Weights of a small GPT-style language model, trained from scratch on English Wikipedia.
Size: 9 layers, width 96, 3 heads of 32, MLP 384 tanh GELU, vocabulary 512, 1.09M parameters.
Architecture: LayerNorm before each block, learned positions, tied embeddings.
Each number is 128 + 24 x the weight over its row's rms, rounded and kept within 0 to 255. Layers, rows and columns count from 0. Numbers have three digits each. The size before them is the row's rms in percent of the matrix's.

# down: layer 5 MLP down (transposed), 384x96, rms 0.0712, rows 55-123, columns 0-95
# up: layer 5 MLP up, 384x96, rms 0.415, rows 56-124, columns 0-95
down55 101:125149110104127108157112133108137100158126121102124153128159127139132171130139105117138167128141130128120137160156126116122117140119156115133184107131129104028134137150131105120185147144115090117073144162135158137150130133157135083148138137115120117108081071110151145134136129103119155108
up56 099:102124144119128123092126133152110100116122138163128166135084086101113151127107136123096084113127089090155158119113142149096077104086130133091134099142103156112164134131139123146122158102144114117113154146101162109131154131146197139128124116153153120162167132108110137170123166139143169135
down56 105:120136108134108165108122118116145124145157141146118159142094152116105093143105117139134138162110134121112125140152131170171121139154153125176126178139123113132159121141143114156091098121114160152105077100134107168136128147125089061105084114134070167138095138130095131097142128122093134140
up57 111:113167092147144157106154116121135087154110145137113135099123178127141117158141090121160122168110113204105128071147091091101133129121113125139092124130145099118119144125115148139079131137174131139151181098121138144111121108118157122119156128158112169097127103088128103136142136133125132112
down57 095:146139082147102144135118115124151109194073078098096112121140133119153132148105121156142126141165115130113137138139105137099115137154091144122121138128157103124129101130119166129167105112097091165121117201099113119107112093129159134095162120123169131107135129147178151111121153145123138141
up58 100:094099115128116073112089154094127114142164116100104091130165131137143137155132148146146111147147122101147116135110135117138123115150071146135129093091172177113118129125066107108131148122147079099152157178151157164167127164134130139135146126155152141128117100138139127134139138093115117101
down58 090:134121145076114132132113092105150125150147148063129127130124157162144142101114128173130118113107134178161107123114136136108109138139136106129161132174080127135112120119147080129147185079163109121117116128108170150133153097153105108122088122133129129114143121118134090173168094156132116131
up59 110:158125122094113124136141148144124181121106112102122112083174154105140140088108120149131179132144148113117141131114173122140161144092162093113128102110149162095109169150133142127179151099171104105149096101105115144128136118132099164144121155100145100068143121130087115122136127119138135138
down59 111:138161127137185125112101130109113142100106146150173130126113146093090141128159100175098118145136126144160162115104166095118123063119127124126124128115106117105142176104196109133079159139144113155110141087113168155123131110153117140106127141118121092147158130093114122146125127124129154136
up60 090:106161131102143125124141106160108125181137140142110095109122100093159169120149146105121151090133147143108139099112135121150135164131130136120119108122131099110136116132070065168159121129118166083159144111127170176084176113102160122127102146131166140106109131144136119109129120114115099157
down60 085:118143134166099138161127153086138129155141145094109135090116113197131112105088132153127104128087134096115138159146120086125124165124118151095147121151139143153115102153137141106156096108138118129102097168139121103151156158082101146112115174113139098137146142100135135164093149149105165109
up61 097:143128136103108145133123097143108149145081143090147085161135108136130136167153095121120125107125128143141104111135122149160107165142134146156118134059134126137133158124129109133114144086147159121117149180137109115144062117102132209137098143114125144114136128143159132098172118125110108096
down61 088:105111129092124111100164106145132119127113104131130133115107163148113157100129149128104169155168122186148149138148149124086162117171153108154104122149095110158122100111145109103117138172100084119130135077117155111173168152143124084156116147151106143126131112125097100107119087145125112132
up62 101:117133107116106085166087167166102100163096123088130106151134146173144118155180163090152152114117149140137118122141116174137122137162071157136130095139135135113105089163114156118123105110112140092143118093133123100141118142115102172113101147111170118103136129110142146132147130115119129158
down62 104:159128121134111150087149090097134169109129142143136156144145110110162103120111105145111133130147109125158143123141128106095134114130149134096092150145168136086141103120077090127168130143172104180116146173126094165114133141120151086114119089168126154135113148168090110134091110125108150126
up63 098:138123096133107087186151109147147106127179137089138087156137124155131114133163132119102153149138136106152135139110138131064109116088143122092135159123115166133094156135154065150121134149147104153136138160113120115178091151094124143111102124084120131107138139120110132152134130130088128151
down63 101:121124141133144083151153128088116158143137120145144149096110113141150096169072126139129116200123114156109111112116139162136141125149089124139095086144142093121158144125104140133107143101162150154096082128161114151127109097116142113149149153181183137111094125147117131092121113116118141138
up64 089:090111141131121156132119162129132116124118163121154119186119135106157090157158095114124120105115144121142128140125164125140118143093151137162142129134132093123143130065088123116113120143153191122076138111088134168137182124125137122157144124130119113134061081104139128115164120101143124133
down64 097:126114107138134163138110116108152101112105140158096118135146133131138133099128148167105120097121124152152139112148133117124152093127126153129135109138160155119115093140163133163128139172102090136157146158150140099135149149143082174174107109094127110119104163094141059095154094147069135124
up65 105:116129128110094135147105126179132088110167135153108114131126099124134121114153109122107141127140083075118133112134164088111122169134143133105109172141130176160126143174157102147080142165144132113129127116131080132118087162110149110171135116140136100173163123094116124103151124117155105149
down65 107:128122133132170153181135115165063102133118094143112119113131120124140079107118150134166155121117113137118129125077105119114165113151145168150111088153164142084131127121147104103142142090123152143126131159189136137139139125106103138091156154119111121107128135136146103146094153104137162088
up66 108:122089133078144109126138153142108113124136122139167128124073110165094138147095184098115146187105101173133118106120107139131113135109121131152141126135153152101123142172126134150135079128156144092110138123158117114139114118127107104149081121139186133105118128080134112136153154115141149169
down66 097:156134127126113155180151144129163119138140115106124114123131153131135135137158152177111127135110148114158095112120085115105139085129107141139105137120109158156109102161198119092154112119127164170138151100124171093129123169085118125126101087126151107093155077135125135118113106149097105130
up67 102:068116141152103131157169141155111118115186162136108121142125111124137137117126132119126116157150125134169106128133130079086134140125102130128114120106153158085138152096101141057121144103118136149099142134128150106138098126099159147140181139192099140108116153105132144135123171119117107113
down67 096:146124152131105126142165091082147125171119184164152100148125121106091153144137138106120182094140180132099141110161163149117129141095131087135092141136125099084139109135100119145106112129148151097141150122146115100147150142125117125129087116105120153151142146153117121088143136094086127162
up68 102:052143189165094134135128133139145139102116096132142091149111123140142134155105130125170125171155132130131144160092058124134126118095129121119130162143092150119131131093137160142114145133153144094110140138133143130144147135137100142156142093173121128097082125117119132155121074118118098126
down68 099:114127128109126104133155133148122113104148095105141149142158139115121094115087169122160172113138122111084126138147122089114112106137131147174130115109164131114137098117169152127189084122118151172180148143127093154099111144145139126106115129094090117154187116134131112124134116105089152154
up69 099:163142133169107112089155123105087142147131149145066114127116135144134156129154122130100119121145136171134150128100134146099099157139124124097139141117099115150087128113153136123174146157120104165130171088147104145094152129138100150151115063155138123131094145153093122080125164105122135111
down69 100:174070138146110143141102131162123141126131132117119150086116123126110167151123121105153171124127124157170113132140135106084138118151089159125100110104085135146130147158157188154141158093112117123104139149132160094116138119104132154123100065084105152124104168135117108146128126109139120149
up70 104:132189133141090080135145142124093106158155134145131122186140143128159133084130130119143146116149139161104167156122109165168080151156118130126116109142139122159139089155159136156086094116129101121091150094107159118112087139120133104133117094106099108115133145142086122114114151144113115139
down70 094:121108110061117162135170108121143138135163128094122131137128139154131114186091138144106104148112119154133081140140140129150158138097086117178130131113127126068092152118129143154104155144130125111129136133131081127169143144077110138146112074140147122165118091143148121116158128108125137145
up71 094:131115142159075129109129145137141121143116092110146122106157118127124142127064134154124149176169139132078164137123104072087103139110158116126166124163140140142132096128144098144155108120135155106119150116120123137112188107119100145089136112103168145099155162105145129111127128083129158121
down71 103:096112119129133089099183144081144122120131133178115133127157170128077120128144156107102113138104121104145119120148122146105114097135164154106130157142086106170153114111112091134169122181143141140132185137136099136130136158113125129143126143123085107165129166115158125127101082144119109121
up72 103:091128131172156116073135124136108144099126101175135101108156165156095098144103117123139135102133129181124127127132091152150141110106126124114097139180100103129156173118124146068129111120138133107139142113149129101110154099139112118143111130144148156147125114089118118129167179180148109123
down72 092:110146104107096083113155101151136108104144142143109142122122095113136100109104126112126144151102146101131150167142142145106084077131158129143140140119120150170121130152173129073144121156124140170145175156139157110125159142127167129142102109109134155164148116132122120125099115084104165068
up73 097:124153112122110177121135132158122146122127068146117138140157102138140092144151143081070124112164152140147166112190127113109098138106145118147141116139114110122168097102162080112100135139125129103142167110173172139113112116148118099138153148120099130101123109157112134141115124085098145135
down73 115:164126102142164117096145149131100110110115131151118109094118139113105136124133121179166110125112137109115129154128168117124146163121105166118123128102096146089123111160185165144152127137144150160110115119094169127135118146128093159088164109094161158161150134070084100135132100119133129105
up74 098:118152091146174111131104147121146107146128129140120073161155115103102107171120131156099092091121184119146117122117159146111122106129126159133128115099199093155120151124152091133099137143113141106097136124128097136114171097158134150118131183113124103114145164111115104116124135142162110148
down74 097:118124116103105113102163136146153081070114148135151157132128164148126172088166112100127147169128109135100145135122165156138140123096155102091168127125091124125096104117121146178157161094164126114134132088128127102135125112096121144130131097145126156158107114099172113139130094119149119099
up75 088:142121132162113137110139121114139106116124109152122169103123113106109103135143106116168158144154108168141112125092126152108120094110147127125169143117116176130132114111095089146058087120153152108127154148136106164092153137113159130135111130123141143077104165165125143186173128108116096113
down75 106:129116149139134161156115137100142171118100092120101108140111111112137172121087106101189120079117149136128138145136104166154130160121153127163114169144124083119150136127152139102116113154119110138139084158106147120105120126166119091101118125116137101185111113093156142121127141152128067141
up76 115:127125131163161081132126138131114130112121097126129093166122132164111126147117118126103144175170133139094126154120116133138113136136142167101135164124115081092176126147142100076091191114154135089123147160108114151154100130135130141117113136107121152108097119134149129143123058149085130133
down76 097:137130114131087123126086170083151180142144108116132183111125143129145151126148120139135129118124124148155141143150081086141140116140112119117143111090058152155164119133114064109136118133086135153155125140093136142100095162151120113135088121154162128121138127144161127157127102119135098099
up77 109:109121157154157163108173112119148107159111126166125156105103075157122166172112166134131146133142130142132098132135149094090150089140154135165101128150090142109129088150094100126091131132169100136133161115122098133085120131154153104134143142118122121090137130111146113099136143086102107159
down77 099:150121102125084146127167118109114126141119122105139162086163127128137109133145141107150163102117077146116159101167116123119154140142146126126120176086139101098129132189085142126084109132115141144123153131120176108114155111102122133086141120097119119169151120114117196159101149128127125150
up78 084:137120094123117104163114156182123173102185108138172130118172100119143101149126135117147103140132144123111133086112140144130067119112088158113121089135111166145161165155109122098138135099103123143105134139172165114131153116115114112099137150132105154117084129125138109157103134107111164131
down78 097:127171196096130115099197133098151139172093162098084134131123143123115163090139131148102143128130139120135088109148143092100094105110139118146151149134134101149105120129124106149116127149146129125127132112122112148099094156114132124127127107113134105105133141134157164120159141177187100102
up79 106:123121106115116120138122166118129150189085109118121125114124105151145105145129160143096130120089165110148201152144134122142157139149068141123168130081143131134137156141135097130147136115133126119080155098124110137097112137092178142103154106138083098133122139127094104147126117154163112148
down79 113:145128141091145064171169100151133147122089120149115107101101109118103120134067168112157112108118147131136096079174160154152144156121172107139119129132136113116115123123154123147111123157125117129179136135124146102115159150136104131133156090139131121124104081124119110110165156110137137170
up80 090:163097146140148134130118125070093146122159133144131132115136159115141134126153127148154110150143109118102098126132081089104124131149139137138123120117123068118107126155105115087150153131158157074127175106117148141116131135137150192118089119082174141111146142113106156134180108146105124108
down80 095:135145094146125131092110101143114187109130143125098124133107125151142073084123151125134098159142109127142096171174105156127143138090125086145167090118120138107155137150141126103119072121156151129158109153079153123130112124139139149142171145144114133135106103174106091135107163135111124123
up81 104:111146102079118122110120156117137105118138137211121088126180154093141114115105103128107174116122147146141131127137113153102150114112121147172149099146167141148100125116146144102121134165177106118086128119186138125133108136091134146111111108122147120155123115101137151114124153101158084112
down81 110:105141129105084161135108157119138142145148088173120099112139109154143177128141115103130097138124137092174140139138114110164147158097127147118101107148114136133140088156090137151137147126103130108115132115134099110109105121180142135150122097146107181168071190104118098121139123116121138150
up82 104:132155150110150145125089111112159097137124131119109122105113097166121083161097074117099125147075122157134146185160101131101127101106140137133121091113131111125163132194110094143123147105151128090110145128118171129162171121126132145135120147107134128117117142160094185136130123144131132142
down82 100:112118159162105125127115131102148131161097127105141128171106105195173145111119142132100094131110098119109114137131135134107177140114097074105150132116123117122151140133138120145137110189111129136146098155157112111100084148119126175151131155142133086144135131138130069149074120138137139143
up83 095:120111085122092150107148159137162113126151107132097118110130143172154140178151112089118153141105127102109106124103166167093120133174122104102156139114119140166106173104140118133092105111137134122136126153112147108120146146135125143116103165156105146090110122111141177173073128123110151095
down83 099:163154090145152133187118137094102135142115096176147093090108141112089136104162144106101123145138102138118145128179145112121145089105122124154083141105108135096134131132134152102135097129168093153144170096109116105137163113130131095151172131133120165103102123130135142120149114173110137114
up84 091:158129133161085126080122172124140150106157133132110158104133114110132123138105110103139103115110107122160138099086140119104109122116142162115176079113122129186130115123149094116088146117163101107182182158140148143146127106123137122128125134116091112157099160149115117147134175117123171120
down84 092:117128124136125121146143092162175115128106102129129088120125166156140132119117124125131146145167124151123109172192085135155128081125071117146098173128107097125164147138126158109118144120126148116112090093112113133113114111144117163114141110160161137073153103102165157127131090141125105144
up85 098:131105099157180114132140124102099111098135087172105173128106112176136144104084113107093131100138117131139115103155127135128172114158106151140153083106137159109135167105169146110146104166133124127113143115135138123125100120128109169100141144129145122088154113126125097111117122137142177186
down85 101:161146135096132152129081133099109124105151126114107145146157141101114126116168149144125073137135122113111153195094158136137086107107122139140093124125113108146135090195103128095160130118068087109126137137151141166169162143133141113134137109108124125137118114138132161163132149115096142114
up86 101:101087113124150108087131112134088165142092165157115074120135107129096126136176097107173089137146083169134132132168145197145113137134134132123107117125119164144145140099141105139131088134149144146158115120150100124128135133112151115128109119153125148106118161129137166115095111164111096111
down86 094:114116164112108113153102129116126124112084098144140111081114125155115133124120134090109164168143135139119116116140131162111119139145134159152146103093138098102167177112125143130090117138135104108105202123126133144067138117137169146174147137113132127131146141149117113142122084104189133099
up87 104:105138105148105156080159126129142069166151122121102089120171134112121136098142104114153160127103121167127108120154106146115141128159120115119156145130135116109113160121138116137087168119167096147129121092145113177140115144171108103131111168193146136110124086129149107145131154110120097105
down87 105:106132096150113079131099108097121124139178111132171137131151107138134136112097166132127147103113188116121137150139169154137146135147117146120093112138171111145133124111144120147123110118114106166102121088110106195122123169121107085114119123124092097114172134106105080136160162148133132147
up88 087:166137125115143102118145140146126093126138159131130140122120103147170172067086132095096113056143122134118157169157127161134098111134161152115123115102134121122107125126141138149137104082124136139173164146149135164149110079141102134117146095142082109160130155118102142145123107119139094121
down88 093:104159068133121160094153148137120094106121101165130115136109172122154085133123147136084135107106095113114115130134134114150137146084158127149169161158148165132091134168068168103109128167133130106115093111092151101133134115134150130123141114147144143123147110119135114137089162151120107150
up89 100:125148145139147091120115147120130143149147098133117052106107126175128149104168133107119116130116109151128086134127136184121091086143170139123086111133148134118162122094124191109137176112151118117111080116161157150109150163133128131092122146101128131145166109120103142111132119110123142120
down89 095:159095082129145169111121092144165089129120130107125174127100091113123199141122133155109117114138088125095152112150132094102161162119107138139111117117122112120101163115078134149126121150103157144128142141121095124144157174090119138178148121152114127111123124132142143161135153127098104166
up90 095:146132149114137094149146149103109138100114082144113130088132112123123145167170118111107125142165140132136131155168144137099133129159136152169138121083138129076100112132133113092081133108125132105157133151155136161102133128125140141143147173093106116082142132133120117154111144111127185053
down90 102:137135135133141150085185079112112118137103134111123126134136161130102157146109134133104156139124108147111127167137163111106102147157106110152107148158117133124123098092151122155105144099113128133092178142099149119167099124091151147130097112144171149152136101162101106078150172144096104096
up91 094:115135116127115132081125159128101131137145159114116085073147135135142126066170125156102183125131088114140139184104136128124124134131147163111122119119181100068113129101126143125109145147149130128140144097101148129146184111151160174149154126115096116129121138138129159118117127127094108111
down91 105:106131170115112151142113107144112156115123132131137166156095162169111124137133105126134141206114106122144138100094163101160088117104142162138119120119142135081121135153178095134127102123131127117093092128136132087146125112154135101114127101134127082143108143135185139149128145119109143068
up92 087:144094115121137086089120134170108157140109132155164085144098150146196118092164068097111106120129128131135152124117132112128083144114162082140140088115109128136148142115144108134163131097116126137147134151119157132162098148131129159148081096120121135169142123136153116164120125150131091136
down92 087:111165161149106139142152111124135162098152090102093131153121097143112112141096156147132118126101128188107122144130133133105182130187106188153113116117123072112113124133117135109087149157116112123114120105134135142143175131186125111084166148126124142112135123151115123108113103131117114096
up93 107:158109117133138079092104121155107110129144115124164102142103127093129139140133151121105092148089148143155144145100096130137153109126119181155137161104126111093104106153141123120143160122173115095117134131180128155155134154106115127138103119094118133113112145087125081109152174148197134132
down93 104:158109180135136111163118112088162154159119118150120108122115114113131094157087137160094132109160115147155150106152156147136156136127124106162108123132108126117152109096086141110125123161106093110122160112137113106138129092120129140087131106135116132164161182119049140113160123160105146130
up94 097:139103121143130126127163103114134101153159088143136127117136172118077130129159114193166142112158072130117113105131141164119135114179151120075091108089149105141126094132114117122134133113135139135175170082129131138158127123129141154115119171105144134101127131160104088098130120107149137129
down94 101:107141135125115158163145157111160142139111104116092118165139086156166105116144141128113103138067113127140151141143098123145136065134134095142150174155110165086181118141111146084134112125121114114137125109122181088145135099130164114104157098146108110133149116131140156099134142134095128118
up95 094:105130139158124113124132097134132112125114100144109098106138113149156154161099113155119154141139105108063114106180139109109129102150102105110110126119167145124094130151130112094140156133183107113176107121085147131146131094127126116129115147157151109156141162142125131117082108192141139181
down95 089:138149160117130118081119134148126130124120122154170151144103139143089112104137150152152139122133140143147095091120146143117173133096140133140155154118125111085116097145130122149127046101156146146109114090122130106198149137145074154106100175108128138157111110138119123142161111092129127122
up96 098:109140080094145109108115139194140133123130154089162127132136092142119140116100127154138142154140137112110143135097131105133103124098067154156166171172127105095144114134160142138095157120156141093123149130160134187121160088130119110111139124145120119125099150103108130120112144099126089160
down96 092:109096102145136160161122170104106134160104112130111129173139106100112095112149132100145108124104181162127138119179136104167154111118148125116126128166134134129141169122101123119133129196144097158091129098124127121125124141146120110123147137115129152105184101123070134077129098127108115144
up97 101:132111122118126150149147145118089131132126126148132149117092120102121112165132177133128162126117104136126117125126117141163118138138131138077133126147113146102087133067115134152100126130163089109128143177074160156142152146161123101156080172104120064146117172103129107156126162128136098135
down97 101:132168147149108174129169121137111111137117085126115093154136102153125067075135103138137135086132161153151096121136060163142132173104108115142143151136136111163137141122100130105118124109123134112158145129129095138115123149145123167084110113140155207113112111124118116123129119124126123125
up98 086:153158142139113172145136128165134140128149062117112111096115104083136115138067132118127144148163114123161113103128112120144137089131118120100153132127129144115146167105119123153146092106098123100136139105179143177114138134088135123139176127139147140140101114136161105111150124165135059141
down98 094:135140148130113156100172161153168151127108119175132143116161140144084089063158108118130141123107151130101164112088137137103101116102151124139136137175151097125100092137145127124067134095127095149151146146133107140114091138138143123121115138150089094152100144124094127126157133140112166134
up99 096:064138151090132112123128161114150134108132143148113104163137119134181119104143117131131142088093123143111109131106094134111142159143168148125164133143131098145089122161159098192100114125161148104094168143165134117091123088136109130096131121156089120128155105103134137170116098128129138138
down99 095:122121127127105118131085165117117089119157145149110139097148126119124199170108162127204109107146105137142143103135151148139139112157121081133130094161114095133094128147131133143140130135139123111119100104099091135141136114140135123106148122141147126151109171133081120119161095135127184083
up100 096:111097143137137140143162121091140127168135140157124107131184095189126142151158141148123142140108132168088139127109106117093086114122106116140093134148130100087162149099107123129096138170076146140126145122135133125113124149181094120133136095090087083091129148131121135122147150158133132131
down100 103:138108126092103147104137103128121134133109139116117151157096113114156089120085141064135166133164133120121148137155119145109192137122140083117157080119124111099133148125112139139138144134147152116127138092164172091135124096144141119079122098140136112156129116164131167157142148078159155126
up101 116:113107113136067148105107174140155106114118100119126135133155151131115131105142125148117085113110148133102136134136108113148140114133105145102160127148141123121128152130112120114114172153131106138127177100131189168145156093075067167141147170146150153106117101114149125149100170127106093119
down101 115:130117130131135126096107110152135112150059125095129187102114121106160127097138156158184141143108090141132117116134106135116116089141128138093138177132137181145127105174140147130124128097124099107146161066116158136092117145112125149125137098121130163096167155127113097138118139151138145126
up102 091:130123145170143153150136113131111145111107111133125176159034113121085086165156166109130151146110157109116126114121161156104129118150159112095097146091154109117159127149120132102133106108127128083129109108130178128147153125142122138159144109101144133127136180115130140122126108089110129106
down102 101:128151086068066117121087139112137122140173090153113109142182125099133106079108110130157107125145126110142112118149104144127108175110122112174140149122137131182131129152125156125136138114174132122159136148132129156110092155102140108156108159147126129100116146123088140132099118122123146168
up103 095:068116118116121149120128147108153134160121158138096117120108076101176116140126108110131110136116136124121125158100156133135097134135138143130125135133119119117109107142122128111105103160133165188197097147133123108151113099108144144152136075173099169103138125113108133129158200126143114144
down103 093:156100148126126089136117120152136092081139125122123124114097132165103159126133147138149114073141126131149125081145155147129124100152114112168135137141121110168168139108115124078135138155159091112107142136142136164136149106172094118098132170115154098100150131142107136128094094145061155132
up104 099:133099141150139127098138118088123132127171123135141128069154136132146142164170151152082104121144139148142146146122126123111142146117146086090139092114118122095118163111141117134172144124122115121101156124116144126125162092146095138121123105124091083174115142113078162136211127119134107144
down104 103:135179086135114142120143120140081162149118152138124078137120119105120096084110142119126183141144152162140136151154120111131113123110115132122139132162133085133117118144102099131137099093146135137131096126136114076064117147111148151133106158131130198101100137148117124127131166137118156175
up105 101:143161126168093093144129155137132140139108134134097138116125154122126113119122153100143125123124099127125152093179094128144117178114114124135131114097139124113163184102154086136141150075114112084117110099097135145151106132110143109160131183137184115114091148153111097141179138119100130137
down105 091:130171118111142164173135087131113109111135158171157110107124104146159150127117159139118153132141165101132181110118090128132168102144126069136133155144135131084105144096089119144148108121159145122127115102123133133085151135133066152150113105119098148100115137128108081113130145144142162144
up106 113:069177118119115093087121128129111108102096152163118135153143104141121109105167072144126117138098110157155128143114160191137151128122124097143117114143131119065140114119132125129145137149163117077130133110118126158152119138166108173108160103115154146143126125129152146119156081115155129137
down106 111:178113112098121123164104165097157146149125122113125125079111155141098122130140144151134140172117121138090094165122136121119140156129120163098125120123113164082121106122085131125131138130144131121122130138191133159123152126117168117067170171133113143117136115084121150140125134093126068108
up107 109:136092140135130117138163141127103084122134144118113130104168157157118159098145137116142136120157123143075130111124124162097130120160118171119146091115107106121124088119082115122121113121156140091168140117155104136128124063137117128125162093173146156131098129104126127107172138108188175134
down107 105:116135122136115136147136137114182144134104119116116119159186107106165145128171146133145118105134148111136152148094120110104162115160113112119117131107118140091117127128170120115131123189124124100164092115113129085133126138144107155115079132126149149163112074129071143105122074161112120166
up108 100:099141114114103121162122092115139159147099115104168107109096147084132130131109099134110112113137135133142139135123108142136110121144130149076129142097097059134142115150129105121142145097121126091133173149169098190121137162121132148185147172150101121111131157156138119176121122127153099132
down108 094:128123116164132113123153118171091088132132130092129138135199142115135143132187106115108139115133122167114118132142135119112139137100156172110072169139145134138122147079122154119154111148125132130121147106121087090118115143145123148132111100125171143099132099168099144096108123179156111091
up109 093:111127137091075113096129133138146151163104144149117106133080101140127123152139161101073125131140122131154110141130088151150122167097134111094141125117155092104161131133114097124139163127131185159142123107138116128166103144124170131136094079152163147139144129118127096149101146074129140160
down109 095:124143124169160150074166117140145061079134113124131165136150137094135131130136134129116126094065152103147132112135118150138131141152140159142147149120128127167100104154106154162173131104097078082143112123111137145129130139141124117114141159088093126091127119150105115125136138142106178124
up110 103:066143079140172110100168137119149147124115145117115141154143103159172126150148076099088105143110177118132124133131125203103114122141130089152104152101124144079147122147126130076140116158139120142166115115145133117125130157135141112122111139114148099171116125106109142142127125120099116126
down110 089:120106134131105156116124162099081130103081139126126124126110162143129100108115127121118168134126083149099099122111145077152146127110153145145128101157124130135127150103108133099139139150157198118141157090159114093162118174160118144127125142122127205114087162133143114149100110122124131131
up111 109:108104130132157095115119161127186142177103114124148104146149142102110110116140145122098164149157116070098136130114086102103108111117135114076140161120130068119121136137170100092154116103148115175135128149137145126123171126143166166168107137128132154118145131119099115123130106167118131120
down111 102:111163084165143127102109107101136137105109084145114125120146088150137111161127142122112135109126187117115127085120096153088117082161154129156156113149158120120112099109111144132121137165142085114128132117143123169116150110128185096148149125119121136080140123142132154103153162150115161171
up112 118:117137159113099150109103186129081147129135136141126113133141113141138142145148067148170121125150123105112132141089105179123107149148118135109139090087125137080134096110141155151166080122175146135173136098119092172156116143112099134117108151159116113132112124137147147118124118089160122126
down112 129:128135153125113123119076159142127170119137128153138150127150105144185143144151091139163104182150108147138108124121110138130151102174108119084150108070156127081099077105118136090100114117129135162156119125132106161139112135100146099139088144115104111147165167131130140116145137104125125121
up113 107:107102149113143140133107128122145129115133124116160163152107097146094099116173073133107157140147170094152143118102104145131114137131148168116154107133116112127126120110074127113153159154137103098169143093096080111127137165162113086149135128115132144130144155127146107156085107144180094149
down113 114:150174157114141130120091114130105118135150135143139093103150148111102184137118107146136136123129091153102098108138141132143139129152087128136093141151132119123144128065139119157124139098112075132114090141143115179128143100156114145123109133154161091126134106071114123121150147128167187166
up114 122:153110134158124136144112159104137095138126113096144108164150136070127156121172119063135164136075115160131128104120147127151137153147085156137140143108076134144162131137127143128133120139117113123141119152120165142092131141136132134080165139091090115127119080126089127169159137123106099146
down114 105:099145106107110147155129184151170140118135113138151185150130108113137145113148136092137142164112106089157093088148136132112147107145150129155112173107148147107139104150133083108110101078127149138097099133078148110119143115148101091117110138121131155141163141108082161119168112117132124124
up115 095:132158153090112118112124161077095154155131107076135130082115123122136141134088119129145162113133135162140098148143148127127122143148146094099107134169138132091111086110093104139132113102119080147105137124142121113135130124163127118125165182158119114138135177139145154125159164173103083131
down115 100:113173070169135098142153092122153088111116138125104122142133121123142094111105086124103118140129151084134133099137117135099139103132162152148133146101120126183151128166168136133140086162166166120161116128132107149137140158086129117155130111154147150097143120112100112143091118112134174096
up116 091:162094113128148147119120156148141146115144102164121121137138151116091119163098063091155126124095103150162129090134127193133109171145115121161133153143133115137151140136123122166155150113149129109140109138102090129144090128127099136121200132105109120102109106121118103133115122114101114183
down116 091:123134080122091098151125110128097137104116124104142165123124125147132128075132135089121113136171146086119152134124175102138131075126148152111138120075121154108142150163141117106134108136088148170128102154147134117136138164151124118162133160148187092154158130143141129093115124105134137078
up117 103:145117087122146096112191167132160135124154108086120117138167128151112148125155103095139098166123127152133124136131074147086119131116089112125151109141116116114184131111150171120160130142137113127140127106144070152113169108133117131108165165141143125095158119090147107118125108102129100150
down117 112:081129150143122085129135138132111145134128120130143161118131129123153109108117138105149088079117091182130139147102165141189158124117114090113136124115165111117133118128120122109119106141139154148140091144106139125153094126132097146154107086136106128125146070150155109144100180191135132159
up118 093:112129137144089126129157102155133139143165101111164114140130112128129151119141118164111101149148139165113128139126142162131096125130138120144110086100109120105152150109111105106155109100133096157147151126080150146198065144142103131113106144150109146132133108136149092147082162089087143172
down118 101:159137099082146100154162117126105136138109099109087132138124094119158189177122152119080167124132150102144125149173091113132081182132137144109138149144111122113081089140113161113124114168154167140131117148142113131133147117133086142115124112115139124136082149140117121120123128112117157107
up119 099:128130124128106120093098121121172133119098111086083131097127103131119144117124133141104140115119107126127162134096163102125120117156081123069171163117116132114104165156133156150172145145164152111140176127136171185130155117130105137130080165147131123123140167095119118122092143129114098139
down119 096:116133110102105105108166122114151089137156131134159091128121110144098150120149110088118143147127174117132136106136107122158127161136126128137135152049110094127136133098118169145137153134115142142136127168133123151148115114099119124177123141078080185167126104133132157077107111127150158125
up120 098:087122160130119110090135110137111124120156136103132169109123121146102095170149083115097121131109137163083142157122138130103099144152104154123151109128149111114130128144158151152094127112109153151082160160169148130146093102087124124123146087135142151156123147150128157126134204106127101100
down120 099:145080124139110178172171101141104157128110137144118102152143134151142160149135086126150116081104114134123139140142065156130106141121184122121127150133125111134149110122138179091106195143163104130108116146111107126089141124165093129127133125127122115115159148110091114133112132091120119109
up121 105:109150113141109117172128157095144132128111101120098122164149083118106132139067116156144079094130162138147145139119091152124084145135187157118129141118091134143124110110168125130139117160114164116122129140089126163144115112127119124131148077142115131114156160155085117145169129143101160099
down121 101:146098129096141111101155114121152107155149110137123101121136138163144164101120120117119176150129169155142115144084144091136087166151124125121138142131110118107131077155070143111120144102126086141092127151114108150123145093179125123090122163098154084150122119120124132134178157139166124127
up122 103:095145126138127140101122142140164090133175108157139145118131130117112132139093126119157125135133108130141131106147137169103138115062163143111183116131113111114103112092116139170172067162112113126107184136139138146121080132108125096118125140148089150157124155130124101099128163094117127160
down122 088:128121117108126145182134117147093174106113134079139094165118134145124119103125136158099155146143103100108109148111105066132127106105146157110136089103147154104106133203132116133104163144128134140123159189126124131099142188106120119128151134119148129099114154104146115127116112145136137103
up123 090:122180109130130093092095108141131177130145125113152116113125133116142123094158112086159112105174083129097104110141111176142147110118079130153147096109105129135096156162166104136101150159142172134114154112161117120141148142118119144140148140135111165129168101119094157129098108136109103150
down123 091:124137133152101179139143158136133094130083141158107124139126114143123157153102136095086136135145096143129188118127127074112144166137109136110132134118145135139151154127113138140135080092141147117110110175128177154131104104170116114117154107118089075175127103118148110134147105095107143102
up124 096:161139143105144116156138146100124104134134116110113137143115099108142161132190091102090111127105132130106128094124152104119122140168161123127082179110134105089122074141090185121101115153118136101104148103153122134117126136163150154132136112142149134094178193122121137121149105131132140136